python train.py --n_layer=9 --d_model=96 --n_head=2 --n_kv_head=2 --head_dim=32 --d_mlp=384 --vocab_size=3996 --activation="geglu" --norm="layernorm" --norm_place="peri" --norm_eps=1e-05 --positions="rope" --rope_base=100000.0 --rope_fraction=1.0 --qk_norm=false --attn_scale=0.177 --bias="all" --tie_embeddings=false --parallel_block=false --extras=["capped logits"] --init="uniform" --init_std_qkv=0.0534 --init_std_o=0.0663 --init_std_up=0.0764 --init_std_down=0.0764 --optimizer="adam_hyperball" --lr=0.00401 --beta1=0.9 --weight_decay=0.0 --lr_head=0.00881 --grad_clip=1.0 --warmup_steps=200 --schedule="wsd" --decay_fraction=1.0 --decay_shape="linear" --final_lr_fraction=0.05 --batch_tokens=16384 --seq_len=1024 --doc_mask=true --train_tokens=93250000 --steps=5692 --dataset="wikipedia_en"
Each number is 128 + 32 x the weight over its row's rms, rounded and kept within 0 to 255. Layers, rows and columns count from 0. Numbers have three digits each. The size before them is the row's rms in percent of the matrix's.

# layer 3 MLP up, 384x96, rms 0.0764, rows 0-281, columns 48-95
110:047121124132131103094145110143088166136092137135151096068112216149109113127135158033131197127153153149118179150175134137123162093132088143156112
098:134104139156164126138129140089081115082145160104114128104108160162129149108151070072117174088079114159161077220133139101113093118100085096183147
099:143127143158108147108118112125192126181173126158170100105112080190099053133155090098096115120135118107112085144126115106098109126096114107162197
105:070133152138123113131116131136156159156167090102126141161139170091148109109091076096087102173124150090081143177175097087159103161070130072110112
095:108146138114173148124141148110071128211105154168108114162117081089114115173119121161176142136200108127135142156148187108149125119102144070084144
094:096176175120178075183140125108100125088147153179125145156131125093087105132163141149130121186160107166132131099179152136160060140131174146120134
103:113064171093119167097144146123144194117049145178133157093091134123168093115072115093077095131165113112180128149167144156130101131118156120082109
100:151162171046182166126097110166173110139132094079133077148077093144176092117114126141167134189120124097176146101167148128139124129144130085142122
104:103169091093185083140159104152158135120143101121148127170111170101139144045133123154121156156112100151076237098123117065162080076153151166111118
103:072125145111106128126085136125169128072207141122220153141149169117102184097170121190156126105048094104087135116127063167108122121157115093065116
095:157104170131097170068131124124104120118112148130167145102191117109110128109139145175084103092109144162170152102156167081146160168058075123171140
094:095179114125079172105140127166101101113156167144127149123157138086124068190130179160093093141185087201107102097074107116131162091174065138132167
106:082096183117143120063101120133111110115099164174112106179090151103145105140073183142131140096074077143135116082143158121180165155151145176165081
104:154110114140114162145170147132132147089134070171153133072108091155118130164137071163099101117146093146116087141146110121098119172141166186096099
097:140172129170148108139149060042122120113086081130083112114163096137091146102105093115087092166095167065124168167093133110157129129141143106115145
098:161122104171211158158135102140141075076151134172053180082161113198111146130150146156097122117103166159099163098115144084148098071114143099157196
106:154075118141108150117073095118186167128099183116082179118108150088091094143094142139168102114083196140139079135118112108152184178131117076173158
097:152149205086172145181132034129169082111145157123116082136076080119114154108138114160092141116165130174166132106128103111098105116134147097141137
100:103177154127158143113090179119111124106172167101156160140161097119088153108097155082140149122156107133138185166115082137096084097159104127168109
107:088193167099089130155100115072164091128129102161176104102071143150158189093164130123119142138073154142147176156139085094130159178144128116130115
096:149075131133080132152091110128101142117130060130122177143073157148173150152102117087113105120137093043104103151112106164165111121114144147156115
095:089098057103138101174108065160128100137061057106104171142155161121140153129160150137161150116140128112136143100145114144096165115068142143103145
099:172166112131173126102121146110111102135192141062142159087052068103113162175121099085153102090139099168108116170071174157156179132153165157138161
093:104139124151123081113104088091141166141114121063142149161113139150175144157107152167121111107170116032198154177152126071100190078129085184075129
092:200128091144172118207137164117071159142158131156143189096147144151118107118161135116125086153154143116075147130185068137104106196143161199141134
112:125117185145144131127117073106089065050132150167119199096067109170091105171147123081121175136087157121150142141120149118163161160137135107136187
097:134095131091093133143115099178113147165100173168098118122158098117107046134142128063124164095108103152187115132138208117110193129137131105139119
113:128108107119095096119151143155142143115117131139163093148087076084156159187135153120115156147148114109129090107107175149142101187171109091098153
092:185203125117139131140121109119097203116122130114110133145146143090148138093150131114100096075134113055141099103113172139169149122137110157120082
096:125086135121105148098141142156123141117072125133127093101115169121170100145123108100157126102111115152104127069101149160184131100103126115114127
101:146132199134128162147129101155131137116093157138171073099141135102152084096114133146182092168135147124163168078096142121144110141178084151134129
104:163105148164108178096176153130134152104076144151119064094141101161148137104129135114094134109177137103135188177176107137152095161081083185114133
099:050064165072166109109148180188147092129186145149148141168086087130155063138151141098103141144100136129114111101143079121155076105093149112106117
104:145081112119112135159093128145142130112143165130091052100146119118148144164098127129130140102131156112163118112158180148132121059147106093129099
095:146152133162153107079168146088121136165102192203139070138085120096119139131142118153145093148092134178125134121147111108126121138147079108127135
109:052107131111145142114152148181116114108136134128081168100127120204137175117116063120116126048091159184107127081143122104136155141130214114137093
093:108081136125096123110165128174180147112117134141098099176126064089114129158138182130180183108111124131182161171205090108106104120147151104183154
110:175134123103094116152152128156067109182134153142159117132126115164131131125114106084100157119139144149192138149126195099085083167131090183125090
089:143111074126149163119103151137171160088181094087137156124124144083130179166172131158129165106149080101128081102164075150114118070108183161107104
096:139127070107124108152109111149127107110058079099102141124121143160112159103078082137069175103117138097066131127067141182187120119194155151109170
093:067162066164114064128125213139097134126166067132098169083098113140133117067148081153156151175142162142074114134164159185139160117164135106078145
100:190132071115157136111123105059163170137153148154095119091084097101051183141170100082174127160224137122126116132139106096108140092153140107153132
104:098109096140144092101114139155116154116161094096119081116086147188109152070160166092171136133093155155151161143098132099138115066136153148068089
095:152159143110186157158103092074142135110129105114096157149127205135109139137120108099127084088075209042084169086100083120090091074117101133148086
118:090124082096105161156107108168122132158145115156102091101137123142178139154085148160135078129174097158152180143160134131186110103093146105106047
104:120151128161072124144144130157120132113111098096144153139155181116121157176137057166139158128122090140105067094137127168146106119139158169117118
104:168074120140106179120089115148078152129122104099116126089065186180146127141132139106164160124096152142078122100141158200156092131162058119135172
105:077142143144144055127123138141059184177107147113129156178089150137110123121113080138129126126135088086103136174208150119162171131088139139137075
111:107098157191071114134180115095166084151188163127121119151158103082099075133134128125140119155148109048170165114144079088169168154087048160124157
093:155137187096086122085142080116145160179114181120078151175161096109160140079111128179136130133148150047151099129096106123126085095099068142152153
107:141102082120146131152148110127102124092158169090135111185170179108206106129147124135098098164180084103105098119066097115193116140151133071099123
091:094117093063141139138158166152069126095159134101197140163176080121161142161135119153186122122120091105119093135110059146075128135122119169121159
126:108192094125158129125121142155105153094159091110120123117103116095135153165128101096193155093126105110114128162148114117086145110126168132117093
097:149171116191176147105139114111097152090110127126091142175139091113142123146169135123097180112051091143117119153109155151140171137118132182040138
103:143104090136129157144127142113150142102169132146122170105100143139172097097164132085121105084111086129081125105102083171166159104095146158087097
096:183109143127108159154131109069090127138090143172123094140169182061119127130117117107092123140104087105073107114097165090168119168094145059129116
099:116157152131143141079096156123149109124134177159100091119165093088143099114133122132156141073110117193148114138070141103107141178075093080174121
097:111170149090151150154136115186154105148134098093177128151103121090051198080125158169146155115158072159118102145157156148144161114150100163147128
096:182123186120169057073170145113102163151127144117144120167098124094099173160134121141154112117156172048153090107136114125157108178144113138074147
097:129114062112121147115170092114081132116116135123073080141172149133096058117114137126160099170165149138095119158184113100085142114065108145041074
104:142125080123159170083137089130113123114118145066137140110113076146191175170172135137134154138169151121152080118124127112084116104124152116129099
100:089128133116160129147169118100106125118111116158122108097113110090176178184136094126177100137106149131177175130109109140151169172179086181111084
095:086087082093103174136164108130119092108122126132169120071097100172124170133110090121117126189078129189122160143141107190088109086118114082124115
102:100107182134095152122112095168162106122091103184095142152102092099148136071171092193111140134094183135128191094125058093123088076161101128106089
096:168092181179155122106081128130154159156083152128166163105168140113100096198119184054101150146174160192133125160108138161089075109139131109164191
099:152149089120057117160122135088094109147084112093079166088168101148143170112095142145095164146110079148122118173096197102101190170103131121106127
095:153128119167144124168141144098150169091096143128148090130119120233127074152123115106132108168137147116067138162112111098130138037103119195105172
092:114149134109123161085134116109120128115080189079173082106131124098076147167183171145139173135129121134092114167081170106125108115117165130155096
103:151149120160083164199159134133174121083117178141145170166126077084094147132123139109135123142113151155141075144082163095171161100030130192128124
091:092105138124047116133159119128113190097204159169180180135096126129111163120069162126138146071156091159100150101157164136159108070072170105170159
106:101119116153152139132161114110165206150135094132077122102118110166179105169110102125184060182079135114079154085104163127122163099146174076114166
107:110129084146151157149137134075083121145154113166088141103115120115069147149164143092058170122133102138152082172159118140056113166122081197087063
104:113192077097120183162107220087087122139136154122108161155124161112098126080071119148164214100150103130159140143165171089153121115121142153168112
098:099191167151018140100180135121159099080146185111135108120136090088188168120141174132119118085135114121143154159125111125088124153113150160127063
093:151155167136161158157135145132111061137125170200104090084060147118105071165139093107092126113120186122087106111097191120106164125103157098120146
101:099065112112192145113124081178167052157182164110144186136097097157174132110088099157144079081163176083119143156119150147110100134090150075107155
096:135148157107190115157136139129119131178136126121143134076111039137141163113157116104116119093131177125139185175176147093102140141162139159184126
102:083151138128158144188119128128081097135096152134104094162060072181163151163166093154117104115131110069087085110171139085130146176134124146098204
101:172111116144072096091164174158165117161123139161072158127160178156091149185150115122119100088147175102136115137064154091071123100082129109113128
098:080136119112149070183120114077060146133127080161129099085171148110130095130106130161045105121142170109100114190130160169125119086097093079108111
108:145167111088131151124120156118138136140147124108141158205189165090100121128094055152094114113138160171073158090090178142093162132137118132086101
098:165159152132151186171166196164114168134107143158084175123122110089113159130093114102154099059186145108105135161079187166152162103136122095142117
096:166155066126171150162122159099101079114102153114132114099134121133185097111151150125092147175109182167137138142212100128115175183160075155115141
093:155206130082169116092101103070089129120128089082125119127097082087157158140180104103112169095163125142128132199127137109096106138153154139094099
097:065125113168112077086097123139111167118147124089137140115184085068156127127096114098102051111140207155136180121102099138129115210115123129146136
099:116127131106153127155101124122131176111137086156129134167177087129063157095155110114131161156177145039119140121142136083125110119091110185152203
100:138084145142085223080098115121153090119114142094124096097109175144093118166119162112104127109142158090137155158110132146102126145158087088130081
100:087072109193177119144140122133116087083171103104134193063123181105104150149116127096074145174070166121084076151146081125110090168122156112167169
103:176140132086178118110118105093148135095073151166154092121127098102047106107140101129135123147137110095150140168108189159160091082113031102171104
094:185159158162127107189151146123136171083157174080212092125151098115128157088156109089083138155108176150113136118114122108126081125124126105151124
092:114102114153151160142178141181092183088125121075179180112140147107141108173155133143116117152118155146077140114104125094118154108113150091177088
103:152113167124096058180132115082171057125138162191112148130182112083122140109098097106087144101111139115185170075166176143138085181134088161149085
087:174105163160124182104174102098088153121145097111084229154130106139161090119141139081112100116165125169154167119168113151082136081099186156076203
099:090115141154108140142090150138155134098146102166113192142159097162121162084160134090107098118098112169097187109135097138116075063146101141107148
103:103109151157159064124167132134081089064139134205114164129118112132088124126135075190083184125100134133081128081073162147130085105106159091168101
110:098147138119177119107160087092205145134123083087155132112165204062144111126127107102094109164102189146100142118115129090112064115189175139144092
105:103076148073118181165122096095121136143178116113108104102094152147102135135082197083077187096128172134200145177101148119106137093081096196156143
089:106126155114132160116133128159116092080080127172179085149084076107147086108093113117177146150187111091118169132098172107120069160114160121115097
093:117129090147165086151073127103145146151137115129102146124153138096118133139144089076129110127147114118076133095127105196138088162139124115113160
108:200129118119104157114106148046092192086104145123102106101134133164090174153169133124102132093083167143165102182135076125112139135155080097128123
092:104123068159146121095166199116136147126091144102142085107188047141128154097102134077104126106089128200112117146099142108096117130128136137053171
106:201135162131155146166157150116110193107097125138074139166121161107077095094122121101104132118148161147170178198083118113081087090057138121193113
095:139096117167088127147159196124158178129111121084143088121145139160129090150217135093102144095095135161080077140143173149106145113144178132147082
102:144088160113159128143131081161062182177158085125184152150096141127067108159080148084067147099083121165137131107134114162094101131128122167095163
100:137138132147180183182107118139103096094154097166143151132060140148070140169103053129099162120119083064130104120140141131139129143095174143187175
098:137157104080133181102146136146100130150068155173093124192143192109100160135145192161132113179107122153141129118128209093188147159112088075089171
103:080132097075069108165076138088139110124083103121110169071158178106158094188152167132111157094152164150055126109093209160150152114177124122124099
093:097191099160096135132132141140136081097165129077110144126113103181093127158088118138113102130168129112171120146117133147155107099146174128132110
097:136122067117179173096151113113131135088115135118095165086089074143081063159143068140130137141125121128118123184144113105095082224098160143124184
096:079137148101180117122086136156138142102088174122127169123138118083064113142099127094114132157089187145149164110141105129101160155118129084124102
111:164134150133062124141089170098124137155131116099170114134097095114137119119126133093149098103166134110076148124112055163133184126138085146172146
100:095165158086133135197167172148162106099100126187166119120109162121111133076144126133141168140121090151094124110162157075102130110159152104073156
100:145100099131090091115110211139146093114170136090150098132135113165142114046099161172102188099156153104120170092084092160134186133148110103136119
105:119118109147148196162140118090137030072180117114145153104084124096096106120156139124139098087127121152071116098083092109176185186146103102072162
101:124161071071130137128101144157167114121107193115187138084105100101142092150145088098148154154077174090141117086122094164175182114133077112106105
101:128133187151186122196118092122097130106149183123124144158175155115132181073148122129088084158095102097125159091088060124131125108109170164080149
103:166083176096149134128096146116106130076125168148146104178166071114162142192125218111195155126175149110106138085114109124176121139116095146132107
102:139166081158122109159112109126125160177085149091136135141129100102133135103127165128111194093147120119115078167131067137124104094089124129112084
117:111118100121145147169166169168107061107166089175154154143099069083127158084165137125130134160158125134131129126090097103149163106167118154093101
098:090142118132156087111086105150121092111110160073172151154101121106127162141103146064113093150128109126075157125116108095120173186126139140139074
093:088131139117093167148163160088114119102129114143161136145127141160137106172124072097090106123135112186157164115166156125189061077069117176164156
098:141177163152069168145105094039128135102120086080109165112153143178116148143164110124099122099167147122133104112094103172122143135186118120169137
104:142154118097115142148116137108126140169152109092111111168165148180101111120104137109104123132164107063088092139105164155136146053088194120122155
086:168119125094173155138154148191173162093108121123153145136055110090097076102139128178131193136143161122131127148090097146122155099110151145138090
093:156112188125139089091166084135121111124168159106071146151084084141178089131145106153148160165134106109150113084117145122156169098108105175167165
095:171150123152114122118100107104076127058107166091127199103116098117153095126144164156123120081070092167092116210134106118138128123114190137117124
101:128156196143129174075090171068129142120169137127188203169164163143109146165161111100108091112162120145101131117126112170128161114107073161173146
107:107056093121114171125153147080073144134169141155119193116103149124177136135141068072138133125131172082124190117103131158157148183086146147136145
098:157111141132169122083149090131121167148028137137150101133179118173167132135123123065079084092134176105151127107074152135119190178122130106113105
089:115168134142135130125106081170120161169129125168125116159148122137173091069122158092118160136190110126086150117121145074128078093106109132142139
101:102105163109105164119171096165172111096167083161094153065079091147146151102093134165110126184077147150175089089102157092113100174093141168182101
106:124114185074074201176097088143101061089116145171164117155181193142102172128094171118142167145111137156144151067113106151070153086111134155091100
099:076076080158154178123148108135197104171129092132180095127123123153163084143135117160082133151165178143098169127137073180120082125170189148123116
105:181175155120101152169087150145127131108107039115123204173102131124133142145116122104173133155147094058127133149153095170115087143173163155118165
107:100150136089156141134137141201095143118152093139139056144119161121152189092106122202078080196117137147183117072127106100155059145078126129051110
098:182152155067116103149122114099158131073113164135116116208100149108136146081120147169146137128119082160212122128117183112122153133203156149181161
089:048087120094180146137141095088147061111069119150083098149083169129112145114085070116114158079123127113129092115132174129171137140117151118107178
096:140138132119134112137161119181165129114127113107083132097119175150132171153117164069174157160060152148093137136191154080158134147180118098138110
093:122061198146128164152172106125156093060077125139118147113148148115095101147138155164084126113101135174105123126103100106158143105184083120157121
101:121122137103137154136096199112141122095089131126093143165130149108096174123073179077080125083083080147149107145142142140057118119194065181151141
102:071139119155137133163181130147157169120170101117155148149113138166153143095113064199110155189090139100156147094153048136119137066059156117141063
095:127134169121131088144129126109161118086063099189130111145155126127070128147119041141167194138168113147111122081105151146172117076181144137114177
104:171133117149085109109117126122098119129100143174096098142133073145141174143169146077103088166169130138181067134159098106099196152078182150162134
099:166156120170092162182171106161143088161137119117122151114173164133160123133149125151115165084107152186084164187103112131148129196097116101060101
094:073106198122198083158161133132163140107109126085122176123175174180134164103109098128161150059084155130181155099093117170144151083120175131076141
090:185131213183109173137075167108113211089073124167079112145140132094074149126123147133099098094129099134116149153102146084143074134146071115137132
094:077095050191104130081108101142147178126109130082119123120141134092118190150129140179154119137139124153162140112105110083088110172121150138137112
094:141132149072145082135116141105130107172163101067147148167100159140157151075180084128108116166153136049126156087109118150170090077095091166102115
094:184192115146178110163130084116127150167148160126095137115161112111097140116149155136099077134128098181109130091135109103119121117162136130064180
095:073072093135122115109171092199084139055123106166156104107120131133096131187144107133149139086132091174094138119128143144150124077153126120060129
106:194157099139111123189157160129147067105097108127050100142133090121127116086158081085096144084173142101170120167094094119137106084095098108114112
088:116108188170112133115181136168121090098147100117191088125075102098105121123116122077088083156101150115170105176109175121140079152173136106153059
102:137100200078126124167117141122154075107151158193128132200143153142134171142091147146171107143128155111172143133106142111093085083157102213128059
126:119137128141154137150173125075113171095099133151079122082110119097160121093144151088121160100134104161119142122094072132170150104092116181160127
092:140171143094154107123144172136126128124196094158147131177147108119141145125061109143115170127127081162079114045117058132157136170152116135116176
098:128143090122091168120185155175142159182136161136141101126079140108132182129173100140159131163151092104155077125103105141102076116089084149127114
089:136156144089112123120111122122114088158096137105138152133066149090066154117167136163110091209099122174100197128156109113118132148109058118108171
114:162120083168156089189156110105181113089120089135188135180141109048149126138167123139159082139197144155137113127108076075146152083117167123076180
108:102138082141132130079106100137139078122104177117120067105188156092097155148173140194129121094104098125136088171063095169159135073130157101127113
099:123137150151084074085156168092181136120091134137123191116146149121150095164136123087129153147138101150070117155127111070087084153130137086165153
105:127134102139139182127095177145115142180171134136152104105038178179069158118147140106150080134116131135122151113091132157068121082153163055144090
106:162127169078095113137089092108083157111116144144073129154146125174096132102082105117119151131168071156175155135110186127128163113119101142108120
095:136128110163157121107128128152153119128138110156074086076095158101150155114134108172092100100098110211165155126104151131108131117078160189060094
110:143194128061130106144112096130181135092154170174124129146165132104143112126132111158116115096088125153136066086115152090079085113152133156100126
106:093083139160154140132103177149098166124147129178125219159117137146154119094119110176146086095115136099120167143144086161124088142106133173085079
105:119117149138124144133103157109132195110100177090140138124164114114162151101120075157132109082090117146106126146097158140192133158189161117115101
100:153161071096103119176113171125081188157174078096080132111097083155124146111152081165097107158134128126119029133069116126155163106164142129176104
095:147174113136162053159172176161141107070166107148103126149086098079078122082115173132105142114138151109155089091171168084106059156090128156126177
095:099159071104182075135102062123134108104118149089167138111093091077135111105170089169148111171080089184114093131176140095147150135185113095126113
094:165167130106079129129117128081051150143131107098105168142134174183138106140115114128120125178155143161083176087139134165144104129186087160136158
089:143154202102131060175100102139177095110119171141128179070089129151117149149141136103121150128211148114149144087091140182115095107203121105138161
118:145171138115081134096129135089115126143185164156107140177120146148102107121113085091085136077119132160166138165136086061121141114098110212143094
093:146099121150172058176138176105094163126165073130178140160165139098117120128151082084113060145136122159085123148138138139101126117119179134095163
101:090126098105130118088168108127163041139159100140152150136179190114141168126179109158142059102165171081075150090141144128155167131138154143152184
098:114106104141112164079082111163162166143095119163157141152120158126118088150150168107148190142075118162120174174199152075133146115068150104090127
093:164113157097119140075111073118106112133117115121117195098103142117121087184146096094172115120150110102086140128119127082182128167087143079057117
105:107096164137096118107101127175129114125152129152111078077203101091169102185119123157141106112100143129151073169103174181162133161118130195190101
099:104119159129078147148089081158169090157110092096156111116163161096100084117117108142157084132057201118122110106077123194102138175099143073165162
105:147096131098147174173173137130157170029160117126147113162141154183141138119082186100168073088084135178092125111119129142042110172149132089120156
091:062119142093158159066124185131174070093147150187162126144126155130158118103158165154155122145085123113108095147095171169123159134106074118125092
093:090069168193086172147088106120100080108158096167140160126100113161139179086102163176178096150111141096131147133085157088120189212152054152153092
107:108141076160139078101124152126119171064174116078118126098109133130137164191129088164121104127096119107178142123179144144098179179095101165052126
100:120135120158123145107141144175139161207127175155129097196118118180133102086071163066112123139092122098138159130172082125089145055113156131036160
103:150099149160110146150127094122089156089146179157128054121168088101123180154106180079135143131137117170188177125073126136078147073111125092116111
110:118079156091134063156132073060124138131122136085152118115176159169190195154128194059096168114165153140145068159150125109196166153179120187173098
102:111095126185096129107163087155170152113153016133116082137095110139070129200161115146109127169094148196172131138175102100093172141151137124137140
097:123084163081162173146113134088117082107089135157108135158134083094153173081154086125081188148149141086148186160096153111161153197155104107119097
090:185111128212120151101106143083117090126131143100193159107139075104108031126134074117156122107117114065144159107149093102085121141104166136143164
109:110144175110094094080117122143135094130138107125167139154117176149095097144166129107161182093186131130122158095071138184131085080165115170151134
108:064097118176133145115123081143143163185170111100114148123145113103094126114155076075086086197107068183093154174134117070117178078106145108105146
120:131166156128213070095115134194105103138123177173101161154088172131122142116083124093126109176153164091124163054149117139177110128105141158133141
109:131111167159160187116151099078085179180170096136135181076159126108111137080126044151146117174083182147081123141059088142166113118123094116110115
094:096149089129128140086154111138071098162172155145181168192094180182178154128119158110097115129131160098111160121114152132144101129144115149115173
097:173145180177133103126158094100124093105086115117092099117137081158160100121137160118094187136080151117170148129155132131123112158086167198150138
090:169145111184097098179092112171079084137135169145119110078103045098095172133150137097135124114147122202173170189133199168146156131115108158114110
103:137127115127131101129118086139109098132143125159153101147119106099113102117105101136180127136100164130090070082107117181122100050176163124211145
102:093096117173123178102154175121196107156110130116161205099086140074173101089084099134075115166119123117085138104122123157098070177165154092198170
104:136170131128074094147157096178179088144135109156126084098124077093157113194136081142156094058072119142098164070104096130174077185125102167097164
096:114139091122114170137156131148110143115131152103071137165093151130056099184111133172142144142099156112068135149095100142029110129124160139115166
106:116137116128168118124128155201131058076140138138159070168104140094097077061117174132134085107164104083112122095129116152152073124133118169124059
094:162110174145054144145161156071053148187070132181154125130104131144130182155104160074095107147139146129106159147084124144106195118090093158159132
094:131093177173108143102112097136114109082140155152186074139100086082142109140178133128071157112121099126153115179100141104056095101141131110125093
097:153068096148113167156156103138119094085159103134143095099116099131149149169132067101136174068117163136105108133113144112102087109123109123089117
094:083167159142143093154163115083173119054185100089126140136148099125106128082198118140147140123103125148154189155133066116086152133110144133091090
095:133165127116138152119105137130150105128131152134047101168181099165169094144106172102148175137175120152185153098171121186137136055171133104091099
102:100152149070162112100093094174182113164144159114111140133109123145121084065117179160144152156172089141196173146147127070129073099113120135092091
102:100109172151141126164113145171170164170147120082129156139138179163148125152092101162054133083112103108210120093133137129071099173087068189111128
105:137121151128175132092181098145114129152206116116157147172150127149143093073090191079098075137119134154112145102136151140100084163103132113143118
101:144134166145141103131086121151143143123158182141146105118106106148095115143110187105193143149071163089173133175127108073145095131135126159128109
097:156093168108141163144133103169165085141160151130141096110153145105105141115117082166126123172068136116131062179088110170086140109189140093145110
103:135124152111177097171079151091187157095163112136164169086122153174117157150100096115150112127129130096089081074149114109168112088168146197167163
100:100080153109143134172137102112126181054085121145128147109135085107140126122130095172102154159098170151125121150096092140094125092120155067158136
096:194127132114084153116102132101103119121103134131114107086081066157140099184162112074135114142158135129118054140102133135077128131135189077144147
091:082127113092141155148095118115155134185132132140184163105132089089049118145128086055128164135117115130112202205136153113060092087155131104091159
107:126167131101118189137098163136103138172110105171101103143187154064071098062064116137145146116077095117093108098181141104096111119143148103106150
096:133143139144148138092118106066094135090129117134167130131083130164124136126136126114116126080159104135078171104086131164105129170080114151225096
105:076114100130102060119138122178092084145113138136121163183125116145128171074125121172118159095144128111111113163180168159106123106152169175120148
099:107104106117146174110076055157163101138107187106147156123104065077123153096164136148127137127137097132085095110186154101158166120149123098151164
099:113163155142159090119070194115061154080161160149147144125145114132053108127106126129126118148138096118147060101155090219176089064135069136135163
105:089152133104107129119116104168126191093129115141057125091109092094128154162161089135116096180141123119114155128207102096091106157147135123102161
099:078139129146091085093102086107127103125175091130168213126161147154119130107097140158076196125064165150149116120160101184138119200162148136114207
086:110127133136102188124135125159194092173161132092108164142145124152182098152095186157081107153110201135169063106137135132089128130130075123133109
110:107124109109101170077089106165157101118171086110149087134111078094111084154188144061156173135145099140161203153161097088065168147123178121130132
111:105154111136110134132107136100147129126161100110170105149176119159146150133106158065160126135146109134164077131176162192095150141182130151114136
099:135154102134077175109064166126071138215104118105095130117152165150127153130106126153105165088186116122109144080120097091155104105106130172140151
094:116194157191132132116165142164111092172079127141201129131095142095084094115165050137194147094117101127126115159119125110147178104111156157143148
102:088143154131092092173113177133131085109094113111175110108132144162082162126188074109114178121117097136105156144100127133161092114189097101086148
096:148095136069119177155106116144084106166143147090074168161099126180111143112125088093184131155129187159080102093135113139146143189180055115091089
095:137097075140124099092081111199188150139136157135141173172152106172094163128136128133153128112095143151139121156172114124088075073130097115136154
095:105112059142077155159074122126111168165198045074148165111099179105076112100132115140121078148143117133104150110151122163123115081081142142135119
100:150131150122159144112136079187126157169104084099056173105112067150144111154156114136135190074123078087179143127151125131070087120151087134115103
114:138134093155140119124122146168130120099116132176138119095100147143134168128099107107115133070099135142090082154098076149144195123148118125157076
098:168144126125143124132126115170134131149094170123079158174128099062085148121156163131150194132176100156068129142116132101179115108112160181057083
095:090117118141155166113084165114136113138167146157115184051112178115093110076149115169137119144156172169098114141102084144166092081132184085115145
097:116165120127145111190087138131196143133135161107144123138106128125085142132106120134120136126163093075164168091171165143099091066062134105101151
101:151107094132124109133151103139112048147081163150122171140188137113123152090063149129099135070176126088164082143097115163157177100150121149097118
089:091144175150133090159140078124176109079151163163169129197102122080148163148133114072087153146116155125101189076097133077118157080195144112098148
108:150119123096133176129137161163078150154140123132084058149146097174170093137082149142192165151179123114159143100159079103160097127113159095155130
098:117176111132152125169160144101144158184198139101149170120110182114137074091062157153144162072173101138125174120128183124108145138104148193118103
100:149126111139103152129139178128163132123178142104196075114185137117092107188190151105126101107097186167126122159158116134156116158140089136087084
092:126098080093164145136126118155054159147138089101130104164183085122157141132139072150119134118147126077125141162167113103089081121089185125062112
106:149111136109153099124175149175149116144083113165148150149085161110122137129172134176064135091173102137086221116075139132111120062109190100124136
111:123148115130104114173156115112145096141199147147127139094098124220164157094104092122093165159121092096113140090125091105135197173119087139107102
114:104099108139088115061158153083081167159168101126115162050138139160194123125110085117093150170174091136124140085157090128144098209156099138143156
100:127122149146103114130122131088170102158132074163150188129170113097162155148209069140158141109130099121126175100124182123118158138150087113178121
087:100080114110127127113131097108151051133140198144124096117072119127115165120089113102186136131058188127138161098100142116161162134127097126119142
097:147105086056112161118155077113180183075163158103128098053116178177092091131102145112152173101144089151090131096109095146089095151130107104177122
101:108143134188114122134153141078044110162121130131090147146144151164089126148073130082113070071140117143176135118138089119126122124151111165066112
097:109123148087176146123117135141160090128141096155149120130094101131107148115087104205090080176131100092075163137082130086095077091184174108072102
097:151106112145100138160154126099205131111107136134133080132088104107123092171086114131129104153126122144129148104106084138115088155168105154139144
099:163122099123166165153123162146138126135091159096136108125106106099158155090158137172112138163090129095083100176129102081105136068122094091131183
103:131098100107112153038121107086127138166091117080102141114151134154131139111130133161078132168093161122183190119162145112102183198091115094137169
097:168136103120112101125163071083114115126062132075153145125176152154087174183168135100157068122101120153117158148105108141096103201127162142117092
097:167117142142140087138149122112187107105104087117157122080116100144096133117124115132120139106118073086178088136137047140122151123058148160177142
096:158142085172070184141140160098116107181146127132150089077101077109130154091130149126147168119160125145075082164136185086109118103090125108158118
097:133138164152167169118156115139103144051109095166154152093109088109064157131089101131178108093061148146082115135164122088095149125154161149197133
103:126214103130147113100070121098101144177172117075122136136163149154203126114091094118107104164138157139145117112084121115162140065092137187135150
109:131120092138132124129139162158148100135108155156106097141113168146105065064158179118122128099164095108106125157106181096142194097102149096135122
105:131168133158104098162140144118081137092063145147110164125210122128091082166134123089151075093059149178121164130078060164180144118134106101170131
100:190130129158137137140155166132135062118112129102111100162087103145166173109084150092081179156086106103198163127176167121098112097129150174100136
103:127140127122143126090181137129107111090129113154060080187095090109130150179142137109079123113181102177165148083047115141109150165108142159153184
097:101111117163166188107097093116079101102173147153134142080118117149065168099133115065123109095135140120108085131091208174100154122116125092131160
093:124075123169137141087122132093150190188082103130082176127112207134113121081117122109147094121071137076109173185130182113149096181149112124143093
101:189115177131082165156165123136140209130106124159118140078169117087142093179175071084111142153110091100128142100132147121208137106130064132073122
106:133156140125100088183129039134099134156144174181136140116092173115123100123137144119145152129138049092100118157119092104133168112156103165179089
090:087096101108100117163084149144110067176114187103136200098159103192154096156144145116148144173122179135143125132068122198152179106113082098112169
088:131076130182085153115093135115121134162146162096124085067197165131148106135137120089118093057129132141096125136127177114148180125105108083144133
100:124105126079166107210108136096094174067129146119076155157146185147135150101151092102066128157165173160119143121138092166135156122126140119080117
100:165112115114171150146121136133097106187109152116149126052167147111121165200128042097132150061110143105105111126105136091072090108071154123104127
095:174153110113151115193152169111133167093083118148087105072096153080136144102106150173119205078118100086118145156182136101163133149103094124145145
110:112141159117190108144167128148136093105108144118125125135080072167151075119091130122135154187146170092085173085099074110104081107135138070182148
103:123167122124137112085129116172138088114114118147043093123078087167138133139136131138070147151113167160166122155091138139093087173171126055182092
103:135174138072161134154153113108146135118160145175095142132176178108169179145154166148106096177129151098107146105108138126065095113131124106159107
100:147112126189150103064142164069118097139072146124137140081108204125109130142123122149092165164155196139139130158052094142096134177109140089179146
107:173157176214129121153164161067129141114097138149075091188105129086087166165125091163158155142114160088112158146086122105125125094130089107117151
098:155155131098090078151131093134101167139134126091203120156122092074159092126173168107156091103158152122113158111102103121127180093065116123132179
093:110161136180157107136146120130116169120128138145126115099090182135150125105075137147204072088086085111138164085114139159137096090110107065156145
097:168127118145177107121122127160129217152139085089108098151128120086139068120118117080148146123176128140172104110109177162121156096153143126152137
095:180094169131110154077121142111173134096089145186133142186163094074140171116124188121154113113124118124145170148144111098121129168115100091111158
124:090084168125141133146158121093193119104162126153129132108111164131073168182172088105147079153180125169149087106131127131083195127161144067170111
100:138176166107095124097174121168082103122053181105147092129109041152101146092148193123114172132150146138185162157088147133175099108139180134101102
107:125161114092116120143115100125107132090143179114068158161129095139085164110153115161092124140162081069158150172154119179121128115123184133100087